Weights of a small transformer language model: 54.6M parameters.
Each number is 128 + 32 x the weight over its row's rms, rounded and kept within 0 to 255. Layers, rows and columns count from 0. Numbers have three digits each. The size before them is the row's rms in percent of the matrix's.

# down: layer 4 MLP down (transposed), 3072x512, rms 0.00369, rows 2215-2267, columns 0-127
# up: layer 4 MLP up, 3072x512, rms 0.0296, rows 2216-2267, columns 0-127
down2215 099:091141107145157142184117094105109108196120144100078200158155138149191135117125082120125050120128105162092075115142157161104135106127161110136171091156145137132131118122158112141158099100131160069147148087135132166175115139138159202100165115113137097115115152112139160160113185109149146102137101093152096135097095166133148201172112110113143115132122116115135147093081137149168131104152
up2216 105:132180165104150105120151074093152112166152157086136113139153112115089090129080119176162136119187137092138128084117113149104146170128105157171142110120098117123097110195084094124126160142108144124072111104146087144113093098132140114096164107119137084140154131144150139181062131126090193141149089125199152125138112117140116084140141159110176101199136142145190103128125147126136143144108
down2216 100:141065136097160197093086137154122056138146123151184054090126164132044173180204130059110146103142099175155109177172080182102132094182099129137131136116097125159168128116113131141036092023130157192138117186156111115083155155161149069164170137127156134092106132122130121161160121086203151110131161131157088120116143088171085125152166132090087150149092113102102144131110176115125149140172
up2217 089:125119179150148135124128163140152090144126090146122156163121061086169120095158178125121179172146090135057131073100081116135153094105116084124098209145131157081116170179127107052100223138111102056143136094181114150132116110146126142118104123057109195137140136097106108070126123086118140106066063116125112056176131160180130049148081157137158111134122148129086150173092133078159117114110
down2217 090:104090095124109074163130114146134152157150088073122113112133158106110141127166086178105079133063108149172138203127121162109143108054114123126086085115138172159077135125178178147188112129161086136125144096074147050079131169110110156114146096161148143154144132150169161146168091175138084108086128098170198108053093114099165147153160120143127086087100090166111111094165138163144137150129
up2218 095:155090150108072148113072107113142045086128164096064116204113108097099166142124076095163142137097147102092126096125128103179167162116150166126115130144120198129070142117135149127161149150113139131123144176110117196176111060088154155162086114096094070095124108096063126056146117057176161175121120106111117121165075103101160116154157131081071173148184161143106115122110160100141110088106
down2218 095:139194130100145161133119140121178155159162131106110144148180111109141134064196116110138120064127119147097145116098098149119111143161108130145138160118079121116157125117192087071096122096157121094175092079152171163148110150132078135099201181112129080104163156102041128168142070152128120186115156113116079156115112122124219167153098154129172105134108131121177154151130141089211109145127
up2219 103:166137148085134136142138175143141104144094122107141159112138088095150134114128204144204186139074090132121086068083176107176159174118177070084087082124117077172057107116179176135148136106213181165123138127145148147067095175119125106089133130159093111138149188138188126130068154098149126093163101101129097132143059171138114137068112129139142116153064158145156105184200080097087129109141
down2219 097:152117170111161096144129081117102126114061187143104081134108089114162086111010174120094121116119177076135097192209143114135077123150114175144140176160113151150185110129119118110100161168135095129112173102151145095187172142116154116129110151156088161135134143055115060145152113160099108158122182081027132136097177139095124139117113105178085117122163126076158109060081168130151114056108
up2220 100:125100157121216144133130150110167129088207113139173162117137172156117094115136150158088197136013146166167105144110099092160093123130126119121081109117115125142140149130107130130202111120170154098126129119090119141166116156130149093132136095169172058101126169125120082107088135109115070120143138144097156124163148177178142156127156119104155165160165094122132100144098131136102110226201
down2220 102:114133139122078137143105129217099108125114158109173165129155130112139177082168092118096120149137128091135131124117098159060115078127152174179120168099106103117083101151123147143096096118161115152162133168185107095153136054084129088108152130175159137089180101126096104079142121078181093133130082129183118119160046099106046089095160107111152094132135142151186086132074143087138069148144
up2221 106:083169071148141075094168117088133107158150096132198097099155105089115085087134125165116123192079172121130109104152123156091162093134166177130134126147174124137143069127181126121104096089137145121173153168142180157093100114078165147103107150159160129159116135209105156134154183139147107111126142146156150125093139159153146196085137179050087162178117145090121125104166109125123086109118
down2221 108:155066129134151140143133144095141150116144080116146107096150128142186144099091118174161141150105116113094100148170120173142183127147136118117167193111102139150094143196108101118116146123128136143134120117146175130110077114119146100110112156091109124158111127114143110128166167188170145135139110160079158084104092108089076093082109115148201148140173182123179127121162123057222094051080
up2222 093:187106167111155156140098122099114092168106089058105079135169180203118106096197122110121174148065095103176135153087094160133132165122181139178096131133134112129133142105102126148075107124157144144103151155130147109133151116133169127155133100061116138192068156149157148110120198178128164184153115123130105109121137114130092115093135131149129144140150164178144161092192084162133201157111
down2222 098:113086086148194097151148110118100103165128103064121122108099140078140091117142150133125132148163127204170147132052139125141070094126126150198128066119105199149139166133104193190123122117117100167088183148155146107079127119124160151149073097067134133157124132180135158101080146105168087093142088175132170106142124157160097137135144116114231081119160128153108081077115173126119131140099
up2223 097:132153130094118128120126121117158107151134128144123152134174174129192170115152165157139118106114140122210172121123129149148156130145115134124094079117181081182155165065134132086133091087124113171160095134083168090140135119196158187128126125113086111097092122138161082078110133208091087168133196072147144129120126150195089148114172112132175132061149051122135094101128164123128154104161
down2223 095:116173117191151148138090144135072128086098086100130099126178158155057083149140084118100139182147087126118119137115138122111043138115200174147155103121093163114081139157059143205153122155152114122124169144162103124167070164124113122099106043101113151096088152194068184152162122051155137145152117180094197117104127112121163104093034140085142164192110163142141169163149086175102164195121
up2224 099:124132223071202103094133171117156115133085110128146115156127130121112164114183132118151149152082113094148095113149142130166108109104172144133112107116170144180132146081129114104135161080050133166151172100170128159072131135061119143185140163099141072216112121153107154180139148134100084126111076131110083132098108134118102181116078139175181113146109116177129144077076119165106205082118
down2224 098:098132102130167097110121166071071114128098057131134122092142127078123148120148153109140115129120082190139135142149152138112155106170144072157115151126120148135165098135122096097151160099198072168105110152159143188109161167155079134101135146107121138158098115132149132099127147130175132110133130075111102175047176165105071169127136078126095116163135142087060145112118070032114077078063
up2225 099:127126165177128124167032123163128146159114094109116146129164128137139165146142143142152118158114093115169215113119132158128099108147090184127102094173164089119150169150116059146126127128120148100177101197137124127093075151197139157135118184176106113077138125089099187099143115144109157123168118122108155132106089164100154176172128093122197165161153131095120150114177038113136128117099
down2225 099:120121129068134123086169111120170144135114160048085183088176168113101161126133136125113142123128134182081147097120105117085174114089111105152122117117026147132161173131198193154095116120166072105163165079123195118141123160177157090157127118126101164091112121164111108141079135149153136147087093121099143172144168128123155142218120104127110106128119123168120124153174144130052173121124
up2226 094:134159183157152086144095129129090156073096125167004107127174127091186181184112091151093115088138111181185120193187129084096133114138140166144074099114146125166145134107112132118152118067140133134173125143067114115173114199122121125156094094186172068123177136159139126158107145122161074078105089123090130153117122127165135167091132090129096184102141149113129173070093134136134172151157
down2226 096:126069105135100175126142091064121117152152118159158132119140139179095125125147169097155035105120140191098160161137170108149154112126142088081180073123149128116064125048148180079163149177143141182133132172136163104113086139125155153095167078206120163123101160123094186156120111096119155129142173102187139155105146101126079118089199111106119054111115149116157127180204129146115139132137
up2227 098:101106136131148100137154073134090190094078088168159122133174188133148069189116089160110107102113135097090142154147112133153071097111117129144102142139224145136154069126113122082139076114114117082159144128134139118165137148145100129124153114150177073133091181152131124194096192080167137070195132112116153132131087135086104191142104142079141166124073131184036115115171093180182133159132
down2227 099:180091163137088108123085152108162122115118164145126077140126120129108091102171103122087165098112122139105156142117097133131159170132066151119038156127122163159155113160099127088134099134076084163127139128154123186185073120099148156146135095094124120082155088143108105172174200107091111150169156079206121163137149125136148130143132129119168086104133153128131152102100051099187095141125
up2228 096:114118054144158141110132104111157076093096139079111111173138160136160116146113120173118134063114120159121160125109120117173110118091122120158110130105156141037080182123150127189128155124190123132083106162170135100179141166132088126100120138120134091115133151150139094134126173059132070128098155042112086130141153093122131077143121090118049112138098075170155125144108126155121144083117
down2228 100:123165172098152111147138140161093113116141093152099120101137112079114117171134186146150132202139185163127145135152142126130123159130168088152185117128148090126117098145103125129126135143148176211144128149137170109098140110118129180149090124107136196215139131144068130159121125143129099101152105165104150108157112110182101171067145142084138116134154077083182133103178104157134099168096
up2229 099:149126100064133157198114136132072153102162062087141105094107062081112072096152165150148091153112090177097115114079161152148105115081146157124097108131106138202090086074132130110185123130090144126139099177092124158122144142151104167150186123077108129071160114125131147152148126121116128154121147157091155192134116111073058134114083208110091122180118164193076117141139088095133116106124
down2229 098:067134154154179103063118115108111198176138162160179173110093142190087156107112097180148118149155145160149105084111099086152092191146119097068129161095157110150094080127041104081106167172129104142202157119130157156104120156165167134148143097115127130129109150133151156154168072155120123097096152186130113176128137138116139092158083124168127091144151089170177121102112133166136121158084
up2230 097:145147156109097094210133087108132110138125136145072114177079128184128094169151095105132143116113141160089157159119168184118112107115154148097113131142114142171133149092061167132145092112047155051145204116112121100122127122175105123127084135128131083143158095139108162129155092113153099128123094123114112122159131166103075170137125128126154095103169112156101143187125152128094105139090
down2230 101:190105168113117101142139151125095148178109088099103113073107071017098109116106091114076074125091150113113142131146137148095123123190101087142131109068169134110137135139099126110119158052152119085124169151086168165123151172035090088158137119095178140130098137173132172167078121113168172095178149091112119105179144142156119125105063166115104185123143145167148127118165077103181142128107
up2231 095:125090146097107175120143061163123156176176096134102065155072099155138097057104121137104165221122124079125135119136144088158128148150132163109160153152141113117128137080139125135136158093181155175139141069121110102181132132117098135117153158106140112165141068111125139141095126167101123158115128144067147117178161137069138118132077164045083115102088125084176129118176174067112156103070
down2231 097:109117192154089086121124108089092169152160146121145122134116102118128125163132152163084172106147094185069103145138150116134087088115105141159124121119147196161090074108137140112109135144092078134126125182062140140095109089147192057140133111116091121150095184102128127123107155135082088194171118104111090101166112122151083143140089095140097157090189070077109111124097115116083154123114
up2232 104:139096075128118121159112081159098122126076062126108100129112065194144162091096195192115149192145141119153109095157110142147145102104087172068107125120131127078123084083112120124178146090127094175166140069103142124137068117159081177155156112165115107121163140084111146174069095132190103105137094145160074131147106132176107103148130074131100119145202113142122156187138100169134123179095
down2232 109:124110104103156154156095116151095109131162114116123158086121154090165138095146087152135124110114134107081118113190090139082093152104187120126193115145137142105128175139094079154086111195178162045190135096171098125123160110140121138134145146116141139132190140134121144150134094161128135113102171099046183098082113090132124148116106159133153156105093153141147110108103116078071116172102
up2233 100:193065149137168153123112083120066086157149186149155140089164142127105102125092131120157139100126164129111170098121057126125093131104183133145134143142122129140092055144127131165153125092131139095132116139080125094127123167141112125168165159117162125162134138118175156146125191116095069151156182159175076139169118116099117160065098151131092074138166158085146096071133135137093080130160
down2233 102:125135215124156143145141098193110088174090151131195161137041092142068120116112140135105130145114102122107088125133161132093117173083179126106122124154099143130099146183091155080132105121110103132069103090041135140157108117115163139174144098116135122109123134091113171189117132046092151125154149082114147094145072150070105099123112125034164178156141151086104187134145130117144134103123
up2234 099:157135180136128130130131084202144066160151173079104183108145148124126135080104086097153151216136088148136085120099045142078112097091133112132114081096110127138095153159130108172128108127122057144148080136102188133130123159161158110166055106150088109093083116118074109074165164100124126112090153087155173123136131121088203159125119121140069135160171130114157081155115092126122138125096
down2234 097:150120083128163123171153140119131127165063130148078096169077130103101136162139149076162139016093176097146146177113163124102093116117111172206152159158146119107115082135159170109136138099149127161148135150120091185114179144184105126109130152142144108088134087087093171140163107101193146070140096167090114152150119110134141114172147131096164110088016120144096164116128185112096071155099
up2235 102:113165169104169090165141101182164102066153127136144071161131104136174142126124092115126119106149118118132112145145187137130147114168131125097101131144121151173137117176164068036168129148149151200129157103097127113084132161114116121118153166105140168152150137195146167140100111161156114105084139167143094122160136080157130159081161142063091118090072083103124116107181108107088122145183
down2235 101:094171158157141075101145124093091109147146089139080084124117130083131151181119126058137168104177116111112160118106110078155108154155163129136113070105224138155093120141115183119097169152039165067118120120117131108213166180135103107138125085141105066140135114160121089127066160124120174158098104147069135127186148121161121149186116136182172099069128090162163112134127130161093134066125
up2236 096:117113163129091146146095104141135134167106078205125163197131162115139078095168163120109119081062139167120162084131106129091160192104071138127146143129098095097124106097094088168161116117151164233131196139098129150101077107047159158135131122158134141089144079089116126060144083121100136123099168148106176172133154175084122158099133148120127106123136057155134104213123127078148178065154
down2236 091:161144099128198122110159164167107094126149156038148125104157124171138174091094135063093117171133200100113081137088126130126109089122124123104105103130200112161143126085160127066078159111123126053165105113119153166137170090149116129123121135100089135177164133130093101124099153117142126134165122120110082118132054101174114063103079110123080143139195192061158160058115118109146093187119
up2237 106:175116091147129097128139119130128153122157176116130127114118106096115089124131112123192139088135117153175122147135124109130119108147087097141103126154187121131144078159115103162087106160137160195162113172118072167147103110066086140138107165147086139097114138124158123065121147076087127074108153129088108255130107134161119134090086125148135096128153119126168101180071095141133149163119
down2237 110:159161092159163203137144130130133127104162179147121153120140143098174150077108119178117106092119147109117143101131074184205152160157116160195096100176079100122156096149100127113144083144127178119093131167115148105151119147181114162081136150148137135116113127058129130108081166186130120141083146123108183097119130128073107158116149131140122165162137048147143104153124119135139171157171
up2238 102:194126109128180095123143146072102206147109091142167145115099127116168067104123134131103115100076148070123142163120110120139110148131125137135161098104124126124121166099148090111142140186097126140105135071131114173186104110169111125091110145135100083140160079153108126132145119090138128157200130139165130177173144176131124142134124132135136121159117146098076084078126106170146189149116
down2238 099:160133124127109106154174123168115112139143136168180125104137112108147123148062131172155130091132134143161071072121123097091101174122160098116179116205108158135139167131112194103105131160147152073150086123109125137124139122147133115206137112071193122114090149105128093140112152093072124133081169101132085143117124162116142115118167132071177146166114075151130093152115115061129126026048
up2239 101:195045191120136119161117169073150167128130082115063075103086135142124138112097142166179176130098117098091086169212129145162129105134119089108145105173123172159121123130135094190111132126127059133173194172149074119138119150133086116104127151201147156169098172107090112103190106121128100132122111107198091156132124083119109184119119129144098087145100142175073060142113107198152128168093
down2239 098:141113125163129131178166111070114138101159118091105156062172056120148138110159079146106130108136100114158082135130118200122135096090088167123090114096145104152126143056084111101096135139165066109133080126148100167123170143153131046128171150125140144105102132131123158102145129107101069161103132165124145097084143160112073143140133104111154145064163090109105150132203114147121187111161
up2240 090:135144118098101133170094087199111167081130167169112125081139124072142126205102112083139127132143144141106168144138110132177103116069132122142077136109174117100116120121099134092102163173114108200132081150091135147104087131148121079175112151118157127124162173149166107120169077148163109140111148154133125145123104185145087171158081100188146130141179113107118120144107057031108066171169
down2240 094:136119147091182088055141141090126100116152134131140126158144136187077147097140144199104156150143083113141113093128170106094113101196160171130113103114035137166165139135117130181105140041156168172188151114131134115088099114067165141117141112153175089131103090115108153155084151110160189097184075107089104137087113082140169118127094118033145170106128145117155094186173135160123151101115
up2241 088:079125081104088138140100075131086139130079011085041094127096102140077111171097083160139108146150100129161099160135110166136141129100090152203154141114122111150071118131122169153156134124138130091139137141077173146107162136094193096107141093161151176169155127158160201108130076154190180069146136192148118110145103146156144129141120115142167099119149107149166097115090151173126153155121
down2241 111:155127125154159114072141164107125134117176255155182121127149136097174129106166148102094139123104115133105171092131175091104085071127142092120126092128170128127156112130092120097104138086131124254128122170175126162146151120150074138148117168173096103090100139140105047131159168121077102180104101070143110099135141099074134147101158159164073146129076169149096157196155146082147110066087
up2242 092:108088160038122142114162113121117145145117036136072143168133158110152123098149157113161056071087186056103127134087165102136089093107117114127168113147107096061151201079127089155121085171141157209148175149134098164126181137125194133099136106164143120045083150102088178122119102120124071124194119143104176098130062136159159153139128116128081140132101108080126104125094145141149127172142
down2242 091:129135147140144155112109134141121071205126181111207094092080112130124145146088095138142166133124174104159123064125097127170179111172122014135062113136169117131118142123103141134164141141098101059156109070094154116137076134139085104131106119077067108144064059125185150127102125134074110180098117170172150138176145158118143087104154119106129155151128155098085112129131112141154100074106
up2243 102:115159100092130164093134147075132117148114132089176186095176164107120136030059092068109146124139121097161046084111185180115115135106120152161121117086125148111126119123114171119124099104138118178132141117161181093101145130144134127094111123149101116107133134127146100193059113092164168100110126132157083192061077174077134051111121121139163089112112101139133106128126056140164139177066
down2243 100:109153088139114138095130170143112132138122108155122125118154121106093136120116136134148159133129173082158116142142131172170058102109148169145161125207124172166125101136140138103112107116097145157139122176114121132150115108088111077176115114085106133105156097048112091127117076096135190125138112143217151106104081156138155086118138157104204082165085116088120111133120154122075174190050
up2244 099:162095142086121112165082118146119119108134122076163143179112147083162099072090161161137099145079191110137143153120188094105075128167129139125105143099107129167108084183085098137166116107082150160144114150201153147159126100190111136174128138080080100185128147118102128168099129143123116151127128089191178123084182128181145085116103170192162078111154071131138213125159092127112127163140
down2244 098:103081077087119101050123155108098118105145109101134147112168133120135144152139217092123148147131152150105138132134110102171084116130116061150132166132098108146161171108105179105138180177136091192125140117109110082171105082111127175111094154117149185106198132137115101173125111134104110156124093136160133117085071079091223105129188095135099094111124116100172134087160154130132106189144
up2245 086:146130098124134094116035083103098068112147157148082092151136102148065116159092119178140090109149215132127126101167068162197112155101154096166161192106125129152099117135165142163079131096184131050087092122159111102056087056104155114112121112142146123180145092126107167109135144108167098110157106184171069129095114195118100124126101111089131086104117132171103102127101151148131133112095
down2245 100:124118186068108198083162123129145149125146108142077100138123149112164108136167161128159107136078114153078136140112090040042202104090070129087102104105125087175170145122171154126192110121150132170171122136109135219117116140147097121194117066121126150146125159191182131094132140120160171136149109075154139118186132117099162061134132098106121136175112144091152186135131090118133094127151
up2246 102:177173098089124111073130104087151091106148126112194134149059165115111156059136141198108151187080089138132099115156160160142137141158155100075138104102135141129122144170143144110061175073125126112109073066184123156120158141128088127129096144167126160098144121103070109148092105088141134129137071115114110188111143128169149119079104194156137093120129134164135043148100122102149116139107
down2246 106:056126052111101208126156154084156169174146128124147083105150129144162133058138122093118103059123176133065190114132097145108113137059125103148107153136112114124104093113145183108084133086093109087158120138108165088149085102106104142195128077198085148181113134130163088130126119125096124134186082163090179098124085173127161163158129167147093143100063161118109105076143078177106118186151
up2247 104:132148123163121125144101119119125121142094153109122100139123078134147133141172108151183174113138093089107100121097152076095078112093169184103100122207136116044136187142174123034162061127157104128162142165086078131161143188086180112098103133131134143115104173103106112118156184140114118237184156127100112150132157138103120172108143092121152112127108154116102077099183149162073156096173
down2247 099:145113091176117120051155142157133145168203194139139102139142183092150145124094118167164142130133153192115101147150138133141091136187069121110125137087078154147133143137139179139082125141101121142144157085081186067103147059186155113125174107103106129155117110175117098136111112096168109113112050156125100068149120083060143076138111149163156169111137073139131107143126104114169094091103
up2248 101:058099182182116075129133122123176114103175156132142135100133129070142085134105088158142103118112167152154163133186163148158132094176100113117121112123151162133112083151115107135075095141161166167113124178158170126092180175160120146083078163112126131166125155134098189143078115080130156106151112154136163107103123146073144147159160189093155114116128102085071106158115097119092175152117
down2248 097:108093159109131070128148122110124153123123100151172092080084132168143130122128159122159144170177120114080117144100080133134137149117154144103109153179141104088145123157132095112197063148132122109093163092140106144085168115137132110103142120038170146111159120087160113158109162132127116110135078108146118084154128126123127117084171114169158120082085120119167147141139139112085055192151
up2249 098:112132136110116155187089136166137126132095118110135108153114132117132116198204193094103134100077160186175174150112135162112074169028185185177089166115129146147107120135145106077082124139123157158151102115143156038154101086157160119159115126153166155162121161111118089180133141184133116137172152154120112166123148166152141118094042143111101132089146124104116173118119189092100154209113
down2249 097:143115119118181048050070177109081131109150179142157134185141116163064056174110121135165107128107130139150069159115091154149166153125127131113172103138116150138145159139202170116148160114125145144112153131120102133166184137105102123111130187059087147102178209100086160126110211127052136106087093121053139084104121114074164085166133136122140070135151093111149053107197130117095093115085
up2250 088:120126106169063168111186134131132053134130147160110169118110146089188114106019149208096091164129125151092095171119133126114147107105118173196134122105102117098164109122109105175160171107111153123130132097167202188169149170101090156129166118125159167175104083121192128140096180075076126188154126122121097126092128155068189166151172176109150146089060128139132115092117105109170143089175
down2250 093:121137106134143152129130085133099184110130109179135137163107104091068065130123180103142111140156101103113111137163110100136122124131099158155153104167169087073165115127114099114183115108041106211160109146153117119151104147133148142078125063133133131101159151113133150108124102132140110156099127110141124153091190073115143147082139107127119146112180119124116164131078100122124087182134
up2251 108:077152125186122105127212083168094136122100117141167170177194127075131159132160111117136181142136216091096090062150083077121118093147067130098133057131132116131117085097146142167066077121079108117170131171097137175112124152171085132090170164162144096129170110077115167125076070126124106151106132144116145097120112071152127184123105207140159146147138154115042143133105098182112191141158
down2251 110:109093118066143209082142154109120151094096117093128161125127115116170152078076119185123094202054088143190142095114110109105200117087157170101073142087091094166160146141160127134150119153145134080049189081146125171146188101155140098166121094134129117121172065094075098162146122168143101124227151147082128092106157128099097175139079137114121148066139115080072116119141112098169086182115
up2252 100:127139133091107163122126102116128084150137166143056156121106134173107066081120088124131116151133128131116105152137091117153108118105059174105175126102118122128117135201133121123091117178099069141087164155108173076138171090166193135112113143128101123213077090092124065095099170098139134157118114137094151121110170128141103176153145161101114137114114118150131149099115063111085101085124
down2252 101:105150122173154105137144077128119137108138108130106163092123138114188199124104055086069047100141149076130106093121125103119125169207146067124113150094145097093125116102153153104185116081140164084139142060156129147100143089144116113106176155054097094047138143201187100137157139146170102219092153144115116127110068147122160159112138087094120162103164163142131126133156143117096163135114
up2253 102:141111099130140153186131118171110140108124148173112139119136099131112185170107105129127112078058166148113183096150091133209067132104131125138121163092098092139160125134161140145090152144103160136160150131130155135147144122188118114132144128063071154144180110180105150161116112121128134106125097134138130150143141179047078084152112105098136176120157168114135175149165082077115162112068
down2253 113:104177146093198107121148063179094100115166196127107090128171110076131127094141156177143125143104127094094158124101149066102098105098067105160185176154098146157171113104078129101147161168138158081104136162073148138178108142129168141118171081058160140174120146073127114075140109113125166114128080114135173110128174106134173122111122121078123117122135140150090131142151119121153160137109
up2254 097:195090137150121129095150127132110111074118164142154111100122095141167095160103107126128072138122150197102048157137074106120095118090141085132063103125123103123102116060170125101170152100189181087123165112162143081091172048109128164144150126128184049093127113138151117197072126139118105142111132090143103117113131109141104157116161112107159155104106128109144074099119126106160156048141
down2254 092:124125145127122145150131159158127188111157143125095095138088155161117188106152153130071047165195123151064150120124129115151092169110228144089139097170120122118131136113092153165092125123151091158111157081105121102087140166183119129132101187152138164139121135151102170153131102133103132126116117157102137151124127143127133169187085105123092146145157053093095116120113184150166075149102
up2255 103:054135145122118069104101144081181127138104150160145131204107152102171075121171136173100137135141114140135158131091131090130124131084082145146093106090127103139026151096140085169127121139100133063169140109102220193119136176149125135132171154084142130163111105118097146090126124126134116137136129129110104133147152150155142125167143123190105121096126113084161054162131179104105142148130
down2255 103:154119123142187143093130109131132182099088117131212128128156132205165131138167084130098104094139142156135100080166103144112116165152098092192153158134196218163130111128062169091164162116098158072148111148122122078164123153114114129074157147115164105052118123082151140161084118083118132094118206087094122125117070183092153143040130082082142065165124132105126076081084107156154128170136
up2256 101:129100165076087078115080102063111109131071124099105073185109158160098113106112110113092162152160124134162061156074133136151143125068080161089140157112129129101120181139131164109079107080110141094056077128141146155129130138126144158089104130118119132092119174130141096108145052124201083104177085151159134162114100140144066131146114132166118160155076078050110136102120158100123086102091
down2256 099:154163172118101152126077157116169162114140136148196083099165151175129043199104087141126120116199174118138096104161171164148155093198182144141097120119149147119106122140127114113117209172123077170149148102118136121126117106085163079112184140134119165146124074108103113145075154147132112140168145150130181095131099089132152150102154134178145153077125147159102095117123091127109114139123
up2257 097:163095095103089154107160092189173104138156126146145197140120167116109142104169074141161125137121129119124106113138135080103143066103111130152127179111133123070136106173142090084119152121116140118149119075199146170162127151106118132143161132190099149116108130153122111147189188113132134166162107166100124092137077099128134070134144191138113158121149130101107135198100165129134138095163
down2257 094:166131204231151119095111097113113116151137095087144149117137133120132140175062131124116115156133166151131162150132154159108136140183155140142155142089155119134177132118182162151136119174117116154161127176096130141142156145117113154119117130087171102108098198153118034110086146072138090114119195154143118078093195132081145074141076124116136118127175129136150130088148129151099136195145
up2258 095:140126157127128053081132139163072157134118113089180090108162126204113165136118132131173100181077153101213136081105139114080119146119137129077106149200077143141145096114081093124165051147113117109113100126132089119114126191152158172169120097173076185132146147125096113075112107108142092145169137144132146124205108117131141163095109115128166063109129134119142143103136097154146125121140
down2258 096:146166088112178111124146154078101149179071182109157141096161109076157130159146157122118143149140111129116141109135166114136090122094069083162125128132096136101101114139138129120116205110120132080127131175161063138191176088069132152116158127163191149144142137169127129114169131111143144145143165066156144128108170147094181170182111177141153082152142178108157134176127176123088178168118
up2259 101:127175108140156104161147112118137147104192124037078077071140099106180124131138149160207104133147078113117076144121138149098117106137153134077105208167101143151078117113207123132139105108098089128104151141064070105200111089128138121133135133105145115123117168108136147151159155160136129147118082170132137143156147098132148096100109159106149116112183129091165150163091101133128164163135
down2259 095:102106134161095063056084138149146111166232158123155162126117113120140171107156092140092122103117140099137163103150114127087123065110117141126108143120152071159142127178163132138134131099138141068096176144130145110123147138146102143150182138124073128156147089058122097118127109091098154047161089160091072151081145148124130088116118044101151134187138128110139112115123085117155128139151
up2260 099:143134123162170097168120142142108197138125103093071097127139111119114114131115103161045109140140118113161090087119169160134131132140152132074122109113163200194105081154082118119091173100106162094090123128124155066182073109117175138152180097159096154177101116153118139154139142142166121113159125177120163155160121196129107129090158106059053136164144176125134114127155073145107157119135
down2260 099:126144172102072135102145174089113072123136178098120134126106124138130137128107155147133173122106095105156052177161174066094145140072038131131131089132150161153113164111144131079150079118094092201106108127106106160112107113122126116212170100122117078136124152096102096151102093167078122117155172146108148146163082105121115164160098163145134188175123141117029160145162172124163139099115
up2261 109:103102146127090124062169080090076160120211110125120135043149125155146108136147134154141060102134112102127171087138115121106117105091053145177162167211131143092121145160138163131160109167054148139124114128136121094097195201144199084100131135111116133122129059149170129111091133082068162101119106148120153093122137179170084165112106195152050122086066141101080154087182092109194106098124
down2261 108:095072136107143098149118121145158134121141119103167093145107115106096106167060109085138122152163092114126195121101128120090152097082141143195155215055092174190101101097172122083125157152138187143164109124053144148161134117103119129157088151119061146155181146143134118070145076130139118153158123147053105140124112129104061137095089106122111108151090205186174163085118161139159089105144
up2262 105:164141082108168160099117181129140165117150123120128163088109111115123119124094092165142178125124170147093126135169161138098118191125122095135153121097135059118168111129146099075121133102129133123144124169135132093123141162123145081200089125107152106136140154134097156112194134114125106142092091118140081177069117135097161153159159159177118155123117144147132074104073093141149135076083
down2262 106:111129084107129195110151182152102176175107080116101179126148138082154163135165082134167108109131129139097126119122137171157094105094116148146056153153129140110163179163112168110120082144092092178223153091096104130157112098075128129089095105086139097106139134138085076088134112083129161123174144125162145199134103132137085119182143083161135199191140049158106160153154120119111150166164
up2263 105:078184124118125154153061118154102137219118060149117171145126143135163122111052106134097115156150102126078118079130079106155166175106089147109136130075131165116125049154114193126091186113170129081144120136067107140109096163159078180128151166130128076153115114131110066125168059116171131148162150120119135141186085181118112132149119127105127088110141133168103131167168114106128160099141
down2263 099:118183136151095096118158092139146131134175122118102161141121159144121107121138098127149115099181133107097191132188121118084096126117119116133117093168189182135118170068113158137135116148149125094159149132157104050113123108150133104090212151097134120108142103172064087143155164150160177135128188132066122164124172105146163133125108152136136115190163124129084095107116168111083097112146
up2264 100:136102128143060138144122162095153113124144104121087100153123143143126125094192146150152037127130093120115113108081151123080125140111137106120186094110129153101126172100078120114140093127105114123081151131153068121185092116123192056082070174095106158159128137179120094138146201129170187117155140167120119175122173105157133089163179113083096153181104176134144111116090177140178138121116
down2264 102:137120164084128102133138183133116100113094165132152136162113142105147163163107169098122154124174066146091125132171104124137114127133157170061104136137065154138092081093122148155171062143179099134101091150114112157118111133089126112067108160138145135117156111126077186170125118177072071169095149205123120083153174121124111138094133090153087139083097131170075115152130170045159113112131
up2265 100:122152106099114122136145170107132164063128105109162101127106071118120115185198172154119126063161110126178111157082135117070106095130154119154061103145133085166136109115188123153092156155162153161146135133140107100131230117144089122146093101140168074079137145176113145097136083141105159104128172119116139169142074131134165136070129111137080163139137144160091070114148182182167131108126
down2265 099:079162137140152155095181119159155131073190086170141095173127122094073181109096146171103125146068085098089144195126173090103131132088094133164132125145122181153095145179112155139178168114176094140137082105130155110132105098107168134122133119079143136128170137188158140118154117094180119137101098129117116166146088128210126091157076115124182183098109076117089133134097148161111107138166
up2266 104:104135147127100172169127137069107111139168144142189224108087121106165169169121141214187129108087145132127135108124080139111099152111099109148140122140130129094113105167146126152125105158134139181074180100108101156170134114157110091080128093161066112123114052097167141184163133101126157187101108149127082134195172145068117136146119186108094132113136191108162245070116147141113163156067
down2266 103:152137184111186117118147118124098104134113164177165132170179065152128111095156156152180100148142128087169137106213119107170194098122127127093185160146123093137163138125090186124134171143170151086118155111102112153106139137144129103199129176124143064200130123106135145158108118125089134136117151075103180106170157092138091114104113126098143172134063148167133133117081125128166119100138
up2267 099:126174134100098202120083101140098149084117146099103150100177109150128091116143185137148120120128179091111082191114116146143104086158121141157073124131119077119180085128175074079101143101084126155168146128038100134127186129166073155107095093147124136120080162091185116140129101104134137136102116159178143114199172155105127123122153082205146124154127152149101087136133112130177082154100
down2267 108:111113135122124098164111134000147168103173170098122170154116114100071141136098148105105162152145055199104182141043151107176088127165126092120123153160138145152110138138100133184119157133134146080085119102100102134128049077124175150082116102128094187120115095087090187100112130131187112127114067157123140125098153095170146108147054095094139125136151122197111135132099124156079120137137